Each number is 128 + 24 x the weight over its row's rms, rounded and kept within 0 to 255. Layers, rows and columns count from 0. Numbers have three digits each. The size before them is the row's rms in percent of the matrix's.

# layer 4 MLP gate, 320x128, rms 0.174, rows 218-319, columns 0-127
100:134136095155097135126145127119124179141171093143080162117104137164131156178100180140148118109109149173107146143116118136118137125088132089116170110103103109158149134120171127141139106173087116113150109118075161119136110138121128138117138114131142122170111142110118073111125118126147117116159168125116117116095147155113115109094124081150171095127132150138138134159119173098106123151138
099:166145149113120169150121094162133149134095108136111169129163128116149137118157142156193109088109087142118142161109121114145127092116105171107162125095112167071140181104110138124158187118123130136175125120174104143124151118158135123141132103123100144129133125179104117108141127110126135144107122138122136121102131131117124142111154159168109114120172098121129140075149125139134169148107
099:086100139079113126176170100138114156139137109147148147166116139115137125173136120130150133129145072082117127101128163159129146168152169118114172121081155122104115128112074159105150129152149110131082124155126110131093088119116096125155129161084121126094123121147116104114084110120144167097138145125123119126111115153131107156139144147161148120112181115112091138155096116125124132123119
095:141120132063135165114159111124098131107105156155141167135157129093184143157129127136140113152110112123157140113139121104127151149115118126114084170152114125145085132133149170167100141090095142133142135138130148091095066134143113107102105164111126097112135091144134133096180117151154151112112157126132130129124137141128149104179144115134199123103161139124148104158125142113132112162119
098:113134125136113163141129087122124088116115150102127113119098155082084113153105099100119092163116120103166141136150132120160129089117107144131167140155116130089201092101129110102157117168177119101156101152074128131133125132171155106142102113116164136122067120136110150153119138132130133126193114134086108114130135124142098159126134137115112123135115145118152123113096120136142154108158
094:171133125083163150149119101122145158143100123163100114120132146141103154131135138084141127134149100127135107145106155095152165138140164134108103147143102085099100112134081151151121144151124134140120131123147148172156128080100103139139070103101122136185123094082126141092140084134141104139141135125114136080134127117102082137158138113102103125118145157132175101109155102147111118145091
108:147118138109138176164170078152109088147071138109105168114124121106144158153157093097165092113167096111120143145167126116156127118119120152117152156150153140093109147150102142139124132171134140059140139108109140139124117107158108096132132133124165141121123122126086118131121097142134131106086123143147124089139145129117111110125155140133186104129159115128125122079157123126074157128152
093:150136119144145117159128119129161124121124107122118160096130088143178106128151124134132161158107102125097106133130132143148118137146157160152112137132185174089173137148150139138134171116117157114149132138127083129122164163089175099178152132161118104105149144120146162117135128093132130167131135124145097128153141115174131121110145128086176157063129132156119148165110105124140156164116
109:096096076160140165124113084088110128152091082152106123068131099091133138110115109132122124150137111177141177127156145115128153151108085118122115142121154129163125134140099106165142149149100118122130121126110143111105138137158116112126124133117096123119116099113132148131138103120123100186162064136098117104130098113139102123121132110113109100093135157175145087191106121130129129140116
099:096114094131186107155143101137127105106110091124144143130141138114115139131140114138146089120146093100154114153092107135085133157127128125143157140123135098152081104150178146127102169145113111132165146127097124116124156114139090101109113099163139134146115135133109134153144147151108099137127177176103177070136109156104170103153170127112123146125103139120143101125165067137134133121163
097:148133113122156117145115115108134110140098119165127096144157104135146105151094134179137144089175095151140130155129101176114113145147161180146122127130129160133087122165141152136151143099088144127120148139088156167116107125113124143126123174116134123152150091175092148101129170133110111165138163129140097117130147116141097135143107150155169083132151112173128149141105145141119188147131
093:134141134124184150110109115079116142128131070144148135112161089146157147112161116133109118102113145119109120118116122092123126128119161138120127103136131137145126154123156139164116101134151135179114172106125120097139144136120083108083093127087108132126112117117129111109137155171132089156109110111086179107160116149136115098150121131074118186092129147091135112146138098092107101175116
090:146111113121151100141059133122140101163109131123150095132154115175124132160124197174133124140115165148122135144112134143103145127143119123078152146112123132105153121154129145150108132098158137155141143142121087161110142135106089127147151108166139125111197107149130148078131135092109091132121131145145144056096146150137124127153121136154137129099153091133155149126088128132127140115166
098:134175138142121127181112090142131134129123120135166111083167159114124157115131113153115112112166126188144134160104157117112124156124163113088153115106106108104096148115095142147180125154081104143168116159111086127144111106142138110086120096135108131136130108145119131107114098115116157084122152088128140110131117122130056159142144112117124135116165124140156090148106148107170134132150
099:121115142113153131139131094136112107104080140077125094127143112122150110110150139121168133128086111141089120121134166152124121103157124196157148139145117128057091140097129147141106104077080167112148116120124091161153114123158113085114148092123080134107159130125113142114112117109105122138106161146158117129128143132144086119149130132150144098117179125153151081130148130111135146143149
094:098147102111120131136111125122128103157106091146149110097078120150095153132156138151107132161135103157150119155160137120122153119128108130138166119136150145097095134116137160131096108078099131102115112117116113129076126103123130123109154168121162102113167146129055127126135137150171161070118103114119102132160085179153121142129116090109164098123142115109117143140133104126125191128105
109:144115126108138099185102106112117137091124167102118105148122101161181097158091123108102163129107106101127154114145129152105153122149153122160159145122134163075133112063160114111105118119122120145130095094139090122113190100137121091091164131121128099159119130138138122115166145143148146153125146123119149132184136179148108113101105118144135119133113152140130148146115117140139169160144
107:106122095079122119122140100147164120121108141129167123133124137164114124112151146107133146146162074183091149104144148150150102095144093142192123175092136151098091122110111157108176103182102091151117131092121128095108109158129101124100117143118134105125116125119128147139151133154168150078120090111126147108127081121154080109130128138112131102141111132140122139122120158138136149121103
104:100151051116128134153146119129111087138087124147120098123132102120137111121124138115119146110148182096156110096174166120146116132146133138131167123142127086091139075117123133090113124097123133163141128144073121129122097159195115095099167100097164148125120105153095118124126138111112107149084110093097118128144119136100120140127100122188164123139117138132130140123136133111133140133099
087:116138126059123096120118165179138133125076136107151111129141113132139113124174126101126144133128126100155132103145143118148109166106093118106122094103123142103176153095120183131113119176123135107153150103130119129129155179151136100107148122096144078085107095163129131117141122121118096093159149165154156121115161116157123131138130123085095156140119126072159123133123153135148103123142
100:166088099132131151160129137084140148145098143081149090135109126120128176116140109170105143141164165089139121135166187136165123136166160120139159166117138155101117141108135120112115083094107109129088122108112111078131138146152127115128148125182162078113124116129122141130154131137158155122118120147161125104122108156118101155119104119138170133141155135108151086110123132091143103137157
103:109167127104157134127122117143142147171105067125135104121125111141122149127101154143141158133101149176105157129094132153129142138156148129106172130131120147124127120133170133117107133147131189120138118176145109087116119123132119132118123110148090108167140127125141147145091104127118131080086095124141156102112084190129162087106123131148152146090143113137117114078190110102108147145104
107:084120116133112133146127097128097128133144153118186146140110087118097149155135097134125131118154148182159126146171129086174155096109151137111120098124120118099138108098147114141093169132069132127133099116110138135106176181125116136091150152107145093111125069170117134143123104105191164096119133105095127131105160128137110109145130139119152142112109145110146145140127140091139137119145
098:096096127129111137141133146114116168176137115153130118125151122132077131138129112142198114099120138117152140110159143085110141132100069120121143120107137098154111148135144110136115123127164083114157102088134155136138119139117148101069096122074127154124102079144174100121134133170100082121125117122151136144134135157120098173128111094108137123144156176131154148114143117124096096136109
097:108160099107174158172118137152168128172093096164133075094068134151120138130119170100110129147128140134187142105126125133147124076136114170122131111136135141171148167122096152117129126104134112147137137105162176111150132090119105139146143158063104106124162116088131150123113140153124162140116095121121152094125134129122100121152111123150139112095093131130131111149138122123105133109109
103:098117107121142144124113110127135135117157145109105106147120129158106151129080104138178134120154104100117137138110145096166116098187114158177139091147130128129138096149125106120151155156072153143171135148121134129124157123080156100081123163174130136137114123097146169069203138130171139124137146101125146122144095128138116143141129110124126086135133134127150155112112148150098130151143
099:084110107124142135144113147147143134163124123145125152140137079127123167139102169136120130162131116120097134148195124081183120128077150105109110108147105207080118138110092156131134159120153123108143128133148126079110142120141127121089149132115113157121108122143150092133159126106090149105093141125138158135137136140110152130096122154151159120075138116130153119131165090120128143092107
106:114168123104154122124194118151105162148098112107131087114074156139087106176131084112112129102137108124101083094177143115116124121150091093134137127145128158096125125123111153125153153102115109132118102088181101156120153130137099113127115149134117120126145165126147136102169114147140186115111127160157121108109131101127134141150100149078104077124124136135121105146158118097118138134124
099:125149135118132088156125117084130154102155114129104163125087146116100107144118150142118137130138093130123152140165154178103133193125177133145135123131124173105089092119163181092126099118143177160100086119115182164138161164078147124146124135134152124099117133135105150092117129140125110138138131133160116158113131166150132086133109137137133098108153107154137114164149127138143138107113
107:097124128127161163133122090125116138102096091121118109094102125161108140092091170179131109137128084101118138116132152139136141102155159143150113115131105136120150097155123139139102137146075132107166120082130116142087149119109100100033147143155119114146121102105127078169138128132125096124171131139125122108113149142104125117136155092109142151149108154077116145142154127120099134117108
103:115152117112144139132182112119064135124111094135151110073094156151156155144087076104142130164143122148118116150179123161144117119137111100146141117138129124102126137155119115147137126119104166106172155119109132106112138091138142102167121141129153146147103103141104164120103168104107134134154075145144121120142103182177125129154152121125168125139121154132168154152118142087125165142130
102:113105117144114156126147142127138126192122127160155146147120098092127146123121139145112137131139138110119133131129141084148149100117099185107140143090082124093123184117106121119130140127115177105158133125092147148101168171125148109110154179182144076162107152140095131134118175078129124122138149125092091102125108129123145134083125111116158137118142136091146117133126134105133150177112
105:140117136127158126119107089133136143123053084130128141126154128135115098113157085115110085137150111152101124138097150139134113123132158152141119141150117161088113164155130153136137159099134156146164129120099127173111201116106134124144127151119143134077141152093147138104136120164122164126165111168164134125138145164196103116149150159112130156130138152130177132129129130135164148138104
108:112162113077135179166159117134127126130084150130171131126128127161159131124168107123135141161056158127116161083120128102162103115130128136131113127122121121132104142131104147143112140167122128143156123127097133111141162080164116105125120137108119154107122097152138116113109144144125149158186075154141122129139177148139117125152107138104139112128170186121168101131147176104100113133121
088:114136143130124131125134119150082167135139102122113131179097121122098160100128133174129112101141119170111087099172152136150087154108149128129136148112111133107135166083127122117139129133105147072145127171159133112123143161103124104109149126171086117135095121126113103129140117129172101139139130117093126129157090114152137164137139078138138172124112184099085174142113142105136112118171
109:137116149093133121165149143111117122168118116193129109089110104141061110107101149117112124148157091122100142153169118129107103092157157147118127128159159119098184101137110144152107136100114154128131152079109141120108142150116135126175109130128117145139125140166134154115198129115146119124108141126135134103115134146126076094112135139152078143117107155161139144106123093119146122105081
096:137130182104129111141100136105076099097127156175117093093169113103132143113136130145132138132160131116154167149086136155148114099154116138101138132105136119087128174142150111129151156168145128163148137158095103128097145124092106143144157126145085148071161138138162161110134160145084125145129134127155117099116110129133103129128125137136125151051107123159109142117140087100136149131123
092:124140078153151143143151094143123165141114114165098139150115102135143100132085144107124098120164076111131088105136162138131115133157165112155080113118172152115181151138111124129127132143102161101111114141136121132120178132098100089118147172174142117143144119122108135110172150132121129139182160138110138112114152130182132161150170151139151113121112132093100141110100092120117113107130
091:115099127124118104133178146142119119143146124125106144124101140149148137131103101175110129157121147149124124093133168081105160123143147126117115135145164123108158108132172096100100078149156148088139107115122095134105136166136098136128106117136117094106056158145138174163121170124103115108130109120171099110129129160155171129109146136085129138120096115089141116136151155156109130144073
096:122117167105134136177124115133121135097123173097122145115136104156095074116115110136126147147108108132133162127133159133136117134122103128146109173060146111097087124124162129123106172148155134113071091087104140132071166138091133083093135099142135118142142114095115162133153128140148143116145126166136164109129096149150140122130141143102138152108143091103127156131125084083155123121128
093:110150144173152100099106107070138163100126135149114143086135144112111157127114156165125097173113144127114120109096157128115119164124161127127096145139104140141168166107125141136096117126139122142157132112123103141103162141106122096120151112115130090142086129102098077180094147169154100155130163111170151144129105150113136107170129119146104171114138122129144131112106163132164105173116
104:127148090130122176118138118146156189191133135171169145128164111127084171141155152128096143098144132140101141147126150073183118131108102114127128171095131148086143116104119164153112116151104128177152123112128142107120114134143119124117114177144146113121144144114116160124097164142172114123097140116096112114119136135148122158117134135141100109128169079115107096128122162122128155133119
096:151114121108131129121128108112168162151106087126083104109117100113128157132176108168140124144094096142142152163109120086110155184135088089158106163158145136128148122145120080143124104145139140118112107127088124121129145129112158112136118120119133121100109110135077156112130114108183109140162123099128170085131113118128155117149084107119164142112150171112174095136135106135135116149084
105:120123083079115149129110116076114096140105111095150153149171122083127105170115143147100137106095114160090161127150150054191127104165105138127127112122131135132140138162120135082122123110152145114112159137100101118139137115129137134112143139131129158153138159130147175127136128116151137124134093146111124113191158128110136126114127108139131152142139156058106146080132140137133103130135
109:142127127120109136129137094126118131151112130154167104116114075166112177163164120116076141130159164130124128124156179120131127083106124173128130159064112120144140131135131146103129133160124136129126124152113108127111152118094099124108111197108144102182095197160111154134154171125169145106110118099136144127125132137133110135126106126105172116137133140091095149144128104111137153116131
099:117155095127157132138100149125167098164075119143113123140171114101113135138150153154108126158106052122108121111155157098156086105149114168136088138144160153094193131105124131079104135119109149117190099133123103127128176109165149110118166112126153142111097161112112157123134137113144105127118125091143094119149158116129133130108129118103146148116107129112110134125117128163114138119097
105:125152110108144117152161124111104080125114112117113128130144100134139105151122135103126119162162136090121148134113148131149106119173117144144125125092142178128127125128085168119142153117129108144073077106075112166150114072125121120155096172126131106106144164152089117116160119093159161125172179113158104127139169099123113130138098124076135124125124137149163113115112151103132121110159
101:109134137143121113162129150139146176127040112129140149142127157087097173142121106157140139109168128112150111134111155070080115148143142080148148108139106124109128124113089140106168138116133138135131159124117135105139137133156151136138127139148141169135106115176145134137138118128147170101172141121106107124123127086140120151112160129115108105080145128166114099148107171076160158145121
099:133125123119124139125113123116134140115100093118127095119154128079103117121122129146152136149111150135147132127136141105098131140105140118151174133134197136130106154125171126099172137118147102085117089116106078147142157153142133104107135178135114134098094128140085196157157134123127121164056124134107143080133137156120151072143173149104138155126129147105131104133129121160137166138116
102:132168129103191094115149120125141125115115111107156141138128102109153158130159125088161125144178084125121146141123135088146140111180147131148155154109138156114123148111070176148121140117110128164144120111117113171135122137118137147153149113191097171149098078141104154124115164139168189113146131108124133142113125127160135150127135122124142097133149124157145150155103128139122108159167
090:139122091122129083163144133117130160147118137143149123159130123119147117155137111103129106080158098143114154156163122089137134082119122133123170134111109118105151167129129134145137132123098105148136112133111161170135107132107115130193162087156160133115129159134070126126182109134148141098151149157097132136131125095117113123112137149110137103056133105164145097121178132098164098111155
100:127142081146143127158128136100100157104104115110164120155116107134146093128118137132159119155134105152145150114124107149155100130148157148166122120128168123130117105114178137126163127097138144096149132097122093110111135119129130127132162108147159096169090131132155189097139164111150125151157157120111149120194082174156163121107164170150133139135126155143130169129117101102081116125154
097:149106109100146130144126069133152110136051154134114087144130117150156125148139115147102129137124135189122129112134104125138109117135135137139091141146153122137148182135168110104132185137079120147146153113142100126149174115139145097101102136110129142106111115129113090078143114125132142128137123086110138126130143188116130098154135145152149083140136086111158143142099125135148155186129
094:106160050143165133151119087107150175113164097128152119131121169137115106136102122127145142121117109107156164120160129179143159124125144111154162194135151125134153111112148121129131145108163137132135106156139130095098124158126136120139154136136120092149168061141109113120154150143172126149181135103133158114155129147103109144110161094145127125152129133114087087149114129104142112121128
101:113114143119125168151142097160133165128116141161127133094109145096136125098144107137072128142180149107145147130128102105150096100135160134095151148158120121122128149156088124112161170129113103143136134084140096131126156133099128098083116098142199154144100151156131119102162129126137139146155108113109133114144098140119084096124167144084098108093098139129167124157167132140104152155134
090:148121154144129088151159086144148160112148098126150100101109106124154119117108097125124123098122137144157107151132129165133125093118113132184103119122136086118121134153139122136133134144117143096071116124120120149066144135132173125124097150156142145157105099123133139091124148152139156079134114171145111133172112136130165138154151110149144089081117131136132134130075131074084187129134
098:116109084137152125136104091114132132089135129129125102113153130099131121126077178119125148140090105147101171128091158121126126079174100157135099167153111088139147126128108138082152104110092151119123120101172125122132152106158104132101129128127112153140098109098169159107132142127137089125140167140147200092150148127112129110119116137146156133143092169090162107136146138132120099150130
100:149112118119118074143128101148124080142160127126150145111095125151118133122118084153154101129163112123130135124130119124137126165094138128132112162102134136066066129147117105098128163124138142157107146128110115103106161157167136125114095106147180108087089116146150122092143121137138118161179083150097127098082123125139098155166148119129164132109132089105095129116118138144172149136103
104:082130125116113156135177149126114155163111127155089139095089130152128103161148120149141137118159123186145147103142121123166162145106141146170166150092101097137100150128094152106168143152171115098130120145110123130140146143103094101141109133161102149153112131145131088117138092127066147115153154124132149101106145150131138123104125121126126177139149128144129203166119147117113135141126
095:128147159116129142118096120087139129112138112102132122127087112120103148129175130144110106160130043097128177112113155169134117148102137080117090146120078136120139142131131154157147168126114105114141160131151124093158142116131085118112148117092137090143077126122147101129135129133121088107086142113116120097143129124127106130138134093107134148111111118081134143160084108068115138160116
100:133126110122150122137151139148116130118095122149135121098121188158149181116111131187126142140114076116165134141131123108128107105140147138155134168127149146078147139110158102133097147118107116128142161078137153146178126127131118127154116109094148140164097155189122132146156124099153138109118147110139161083128076160147145120135130104107160099145131141154136124133174106112184160141128
104:128158092117124110134139118137144113113120107125140101104105095137116137121125116110121166126152094129121183185106128096167089096128127117118119136080113137099160151119081124136094152122127111121142140141126152150087101123110168136123164146135106127147127091165121113112129108127102089066128092174182105132098154111144117125140131155127143096097116148117119146139187119132079166101095
105:103119069130168164138128099138113165132132146127108103141113148164142142121114142101161126181132158118133105092111190144161120115121139144131129133126130108179132084115116119134173122155185156124105138108143127075111104071116136121122144161112146097126083101098106132114106121123110084135102115144111161122127109133117115127141131136138144110084162129106158105156133165074113143139122
105:105148072121121129150105134160152131124139130110121095143114091128128138110125125156122126144116117145124106140162143090106136076120129105126125129090120177096152098124116167138111112130144126110129159116134092135130129144137116094127215177134101105117167141168081110105166159125117101119118148175137093108168120153134139140096173118112110126116158105095104132090130129125068150114123
099:129150116150118120172131111136098123141142120143168160108128145165156144128123136099120103145119123139125130107111163098128102144110154125130102169093137105139178116140112114136078133103140150132119102168165144123144109132162133086121150165131113095117139102125111126144118118162114090088097154150127151087197151153118158179151119134092145161142111120158155171156101097155107117112176
095:155112106154149113156141117117071135117096112128137112121120125135117152123113173116147132154140126161154103088115156087102112130137153184159134123125147148148133136111096138133132117155143118134141085088141137116131193090172089141128101149163128117110153110138107153079121181171112123141149127126146138135119143133163104099129101098145133062155150133127145121152115117109088118188133
108:121140142150139130123158079150119071142126104175170138135158144147119150139126156180125153154139102132118125150122128148108134120131135151132126132124119141138115115141133130128126089084120153082112122134163071145116105101142119075096158126130117163150145168122092141095110136130131138118106145160155119145087137177136112144134138119086159145144146149163113124178162128129154210158132
107:132134137109168159161092114097125121124130100146103121146094109138102145128114137114117168165139111105141138166128145136160132145150143136132134190115130156143107176117079152147138102170111165128166110088142152102134171134126125076107101115121117126128082162124150160110121155150164137103132122187107134101143136150131099091153130115148152119113098130167188145138163119128125140148100
087:107187150106132148143138148115081109147082110110145129082133119131101156163091082130143116127163120140129137120149159118125120119116109104140127101102096112136101092113131142101138099081146112114120098137147123116102109147200087108088171145123119129171117172135072100135115127129136138074122130137128140128115112151120089135129104135087155116104164132134150154113144146086142126143100
089:131150141124092159121121157129124114100090138126079133110134096099157109115104131191178098149118145158113118154170164164106107146156163142149129127107140095127141124122122142097154114100151081074115117111098101093126140170089102113089138127142115157085137072160144112124130160102133118114093142123137123115129102130090092115124127090088109132115137148133143140108110148098147106142120
097:096101114137095129108115132158148139097133128133154074101155111128168138118123127170116097109131106174186117162121130122090153089119153125131149144115098097103147145155123156101129066145133138076145116129131119137121127088134105123121083148154110127088138144157117152124152163144133137111116131113127114079179162165134132120102158136116132147128168102088153104144100116147089157152122
102:091134181102181121119168107125135192106116156134116098110093111110129114146118109152121158109098143096133157162135133101153115085125118132151166149140197126127188123141106132130166133135110123091142091152112138120136115114160127135117115135135153117125123125096133154132118148138115144167163079146125113138156098133167146101147099116131161076106104127096127117120132135124123140070106
090:094151156118100169141107119106118156144122139145110135129114152143125161105131147161152092134141109117085125127158092082134166132105171135106116153141115102113125155111141139055123113094150169114160080161118173170116122165126084097166101096116100170127131130167146120127140100117123127145093110119099140107113100112093110134116135120100149154143147181134140143134123100134106127117103
095:136161134088150164144142110126081145120105139080122149104063147112072154101099091143166113114144129130122187149161146128137106138181146160134136147113114196124128153116145124111146129111145123090146116140125113112135159141134127137155165108147147098136146134135096097120113122108141129122151081176151147127148095140120074130133103125094117140082136132144149134113132113096104139153110
102:129122136134126202128148089119139153104101106120109139092094114136096182123131089133105076139147129126142126140100132082088152110119159134153114131129091103110155144117125130091145122160096154122163078129083114125129138077158119138102107158106113134138112157164125144096119122127172142124171120116130103116090087135145138186145112130132144150124153138115121135180124131115113148153153
088:170125124086114098131165154110112074124138148104165138129123152110147140146114128159105140106120166205142116137132178117158140085115112146083152149110138131139104134148133130120183137146165159138084116139143089125093106139134122144133159145136171127131153115109132123110095150140144135113100154173150138098145098113125149099155100078133133159129113136139143088124120128094128125168087
095:172104124143143108124118109124080142128138088132126140126139138134105143155129144198092104077128113108121092152174114117122111145096135118133124111146071093148128139096123159136106123163094129147158121113166112133122141114143182087110117172135154143116126145111139104137129102110127087136183143120138101101162102114118172091124135117111124097147082147171165112107134125127087136147122
110:130121143122184152165167115075131141114097103114102129157107093163133131161113127149126102108143093118156127141156141122168132103145164153136129127125105145077138085130160138093111085180127136123110108131126142111163167100088149170133084142131122125113136141102137140111173160138109102129142139088108167137125083111125084106114131099099111142096109158136128168102130127126157140128148
096:061086094167131140141139098092125128100159107135087159132081133132171160119103139113104141156097127147107143147124122146143198140112134130176140147123139159133089127099177093088128109100096152125131112126116129131142196138151106095128150116154127123155095111169072129108138129122117093123150123097083152118145125118114138131152144113108142126121155129128136145135142134096127126140114
101:119124110126163175130097091114128121127125111119091116103155138169132099124108131151112123129102097139142132114128148173118132108131100165141120153120168170110090129145092120132097132129115156100156131119127066121137199100126117080102137144125162108086123133162105135107188107087111115160135145111111139096142135129108140141139162147134151150087160174134134175117108105149118151105119
091:147127193106136128165179116123084136170097107130129119115083106128124150129126138151155138124142178187141106152123134114129110107131170139116115102143109129129125182138135139126126123141089108102131180155102117132092109089125130109137095142074162129120168127124110166114104149151107156123122087132109099139135120115164103157119137150135112105146116157114169111144099168138098145148167
092:104123139116118086122167124069115115121139079146121119089134079159099126133113132137123107159117112145119211134129130207098141128130112120111135120105154140146171118132090126131123161142073175110097135115138095150167147128147131136136123137123129145138145090164103147166076112139108142144134137134161140105136146137133071117117117123146124127125158133167103145152107125138146118149110
109:104160102101138151162118107109113119146089127158136126132122097164101091120072124133160155136144139114154124122166130126149127109195136182099119135149134121121144104137064143120155090111092134126162131098127110082153150116142135173140156133125149189092136119131140144179129122143148147119099143122132129144159137149144132187165135146096121100126130139131143136105143159148090145141116
103:124129112121163112162126109112116149152096123194129160100084122119160138109130142145147073186162123153177131180145145121106133097144153137123142119143124156099130123162111135112106157140169116105164134137088138153134131097132102154126163107128122131122140148181096146099101168148140104098143081130143138107145137139174120155146100127103177104118128141121130172148138161139126146125137
101:083129096113118099134099100164103131150108124156116118132119121138114145120146180159126134152117110134157136128128156125110171152095138124114144150073123169071074132181176150105078116116160123177163130123118125167104116142109097130123104132166117115095085166147101108109125124148141124106149130161124106111119141165118103103114121141087142112132118130164108145127142130146128096153094
095:095147140131080086138142123128109142173137101145127129136130083154104134152174170119097113127160122125153146157151139104128106125139115067107174147078138171131103160135100124146117132129151146131167132122147131087134156125131077126147112160115075092123106130173138119098133128120098091122127108125157122129127172156126129110116106115114096156082119122114147138145122130104170182120105
090:156148132095136078158081129095146109138129103107198128120139149136098124123152102157137139130128109154141131129150185109157082140155131109107141166078100104103145139125100175106152120118138176135108107137134130159159139134098141132142122111123124124099094087167080113125131114100108151107122105146113095096103136134120103148119153123147072092120150123098133114128159125077137131111131
098:158142127089136170160131106162150160105121135151125103141098129148175133116141154108093163129176132093133128147161165109122123116139129137133127141151104158116160134173110136130162151104110152080139163122151112089132140111121155084119163125161182117159124105127120121135116160133146130121147095123132130098176121108088116112153134101128155152103170106095113113124142174144176178124135
099:156121134106124147139177097138098118119123101085109143137113098143136103085079149119137095167124155160117171088177148121105131143128126139152119141106128164149130142114167176122143143131089140100150105087167125130099126158146106108127118153153109093124152118134111132126183112161112117102124123095090105163121114117121131092149130128111087111152121142080193111161120116144132114147136
086:114114134125108107138126130093092128153126162155120140123168137129138125125117151172092107129125148125152163162157129124151169110102116116122121142171072126140145177100081112106147094151112096115124089138159118101101115108142124123129156156115095147190135140128138167144102140126121116103126095155140113115149125160177128152207126121100135157160098139139150119131151156136153097163145
105:100100089152152148144124113125126119114114142151113089133106098157173131080121154171128112108143094160108113113110173125146102107110131129166121136136133135140107147097133144153127105142098125136156103123137128136064158139067083113093166159129157122117099113109145145122155148176065131136158117129048153128094123116134110130136147151121146104095133125121140129121096143126112150119143
105:116099130129159146132138109092101129105147137109117139111130134154104145132125141139128119079113129087174163129129143157154080115194084107106174113114079145135115127127103115127160137147146147135157128133126089110137139090105094101132112134125156116163153178095120139145140165120127114086087157119103173091171161146124117112149122126127172157101141115131173145137157127113124167135145
105:121155104105144157158102108131110113119118093101149147137127140130116185093114093113115096134152097131129106100096116054167103170088119106119168116122144135138101122088101131154125107142108145107131145121129101116137114132132157139109132099092122178162101124137118135085119142147190152092145139135101095109105122128139093117121133100113143076106160124123130156147107153075124111103142
100:132135110135164085135150143142137151114112101162125107112099072187111109130138120108130171159079136109136104141128166107112113130145127143161136115100132162089137088105153117136144147135140124117136120128145068141128152120165163125133154128142135077139128142173118192185161137148152142126157140130134149143101136162121078133125116142077191136134132113104122143109118127108136108133126
095:088126107114116121138123115133118170111132160119164097110133106150154106153152104130146106144144126137103141098139134138158140149149099134161101111107126142141165120134149120133171122119091098147166128130145119131125119150093076124121120159144106075081135160106182154122134162141100121121120132137079127125133059149146134150164142160104136142113128173081123095158120138119096107115195
104:092150127137161146156108121092157119110072113143141114134090089113124135151134093104141117134074149113159164125155103141176106122108116138129142093155144162112145127163112152124106176141154137166147092121122133138108128154173137084140099120115148115200159160124116151135157062120124128123121116131122115109124106146120126116087124126179147131110173124129147123130134168135158144150122
102:093177117133120171119135129096111128135128119126178110120099135123098169105123155142132128121158130113093080110126133171120125113174109098085145165118120124152139147142067159142157124166127129134129126092084116142119137132155108107113106137111106152126118097145099094149142133158121177127146088167112119097090116183129130140100103071125135153090133132143127111105123113110076126118148
098:126113135100158123147125119088085131131106065138112093146082132171135138103152128107085130135149144114119105135133101114132115132138137092104150137119088115096135136112156168134154122134076143126140142123091143175131173163175096172126132141129143151178131151190107110110157136152133170101119077144120137108112106164126111125127137119121129111115144161145145148141155114101090144162134
099:100103118148100129141105144140148123138139090157136110106153113129135100162138150158150086121142124185134108101161121149107131138104127139125129116129165146107195137167138151127101131116151147108090144105115120112149121124110130095101130135100135133137105141169118115082139142162125081111120129145147128120160123169089153120110107146151101077134143128134164108130188120145138194162069
108:139133125062129129092136104122110143159148115168118138143158103108145134176115091152136143101138054126103142111138161152133089111147118143177129168132137113122126144127153120131128130120090172110105099139143150122124144126120123068126102144097123155126094148108088147138169134148147172118152103099143098108139111120144086091124143079088148145128155136096152120147148116150166142109125
092:112122095104091110145150128128100104128137102150117113076136107109116125120108139092169120117127145123110156143136203121115093078169113126159093157113119140142131134132063144163134098147115142135127121128180113121123141119141103096148148160118095076139117153118150126155118152133117147092121128122131157093129156129168086116123110127098114109120115136075139140171116151077093102136102
097:118102115117161152147141114087098140156147118152128097104126136129133137123115145132160133158149173135143169101154088124111110127138109144171114101183113088107130152130113107148136140107119135125183095083125082143124138139155117115091155094134110100095098122130149180121151135132099102127131118123116152116114150133198117148147156110131160153132089155125164190151155139091129136146129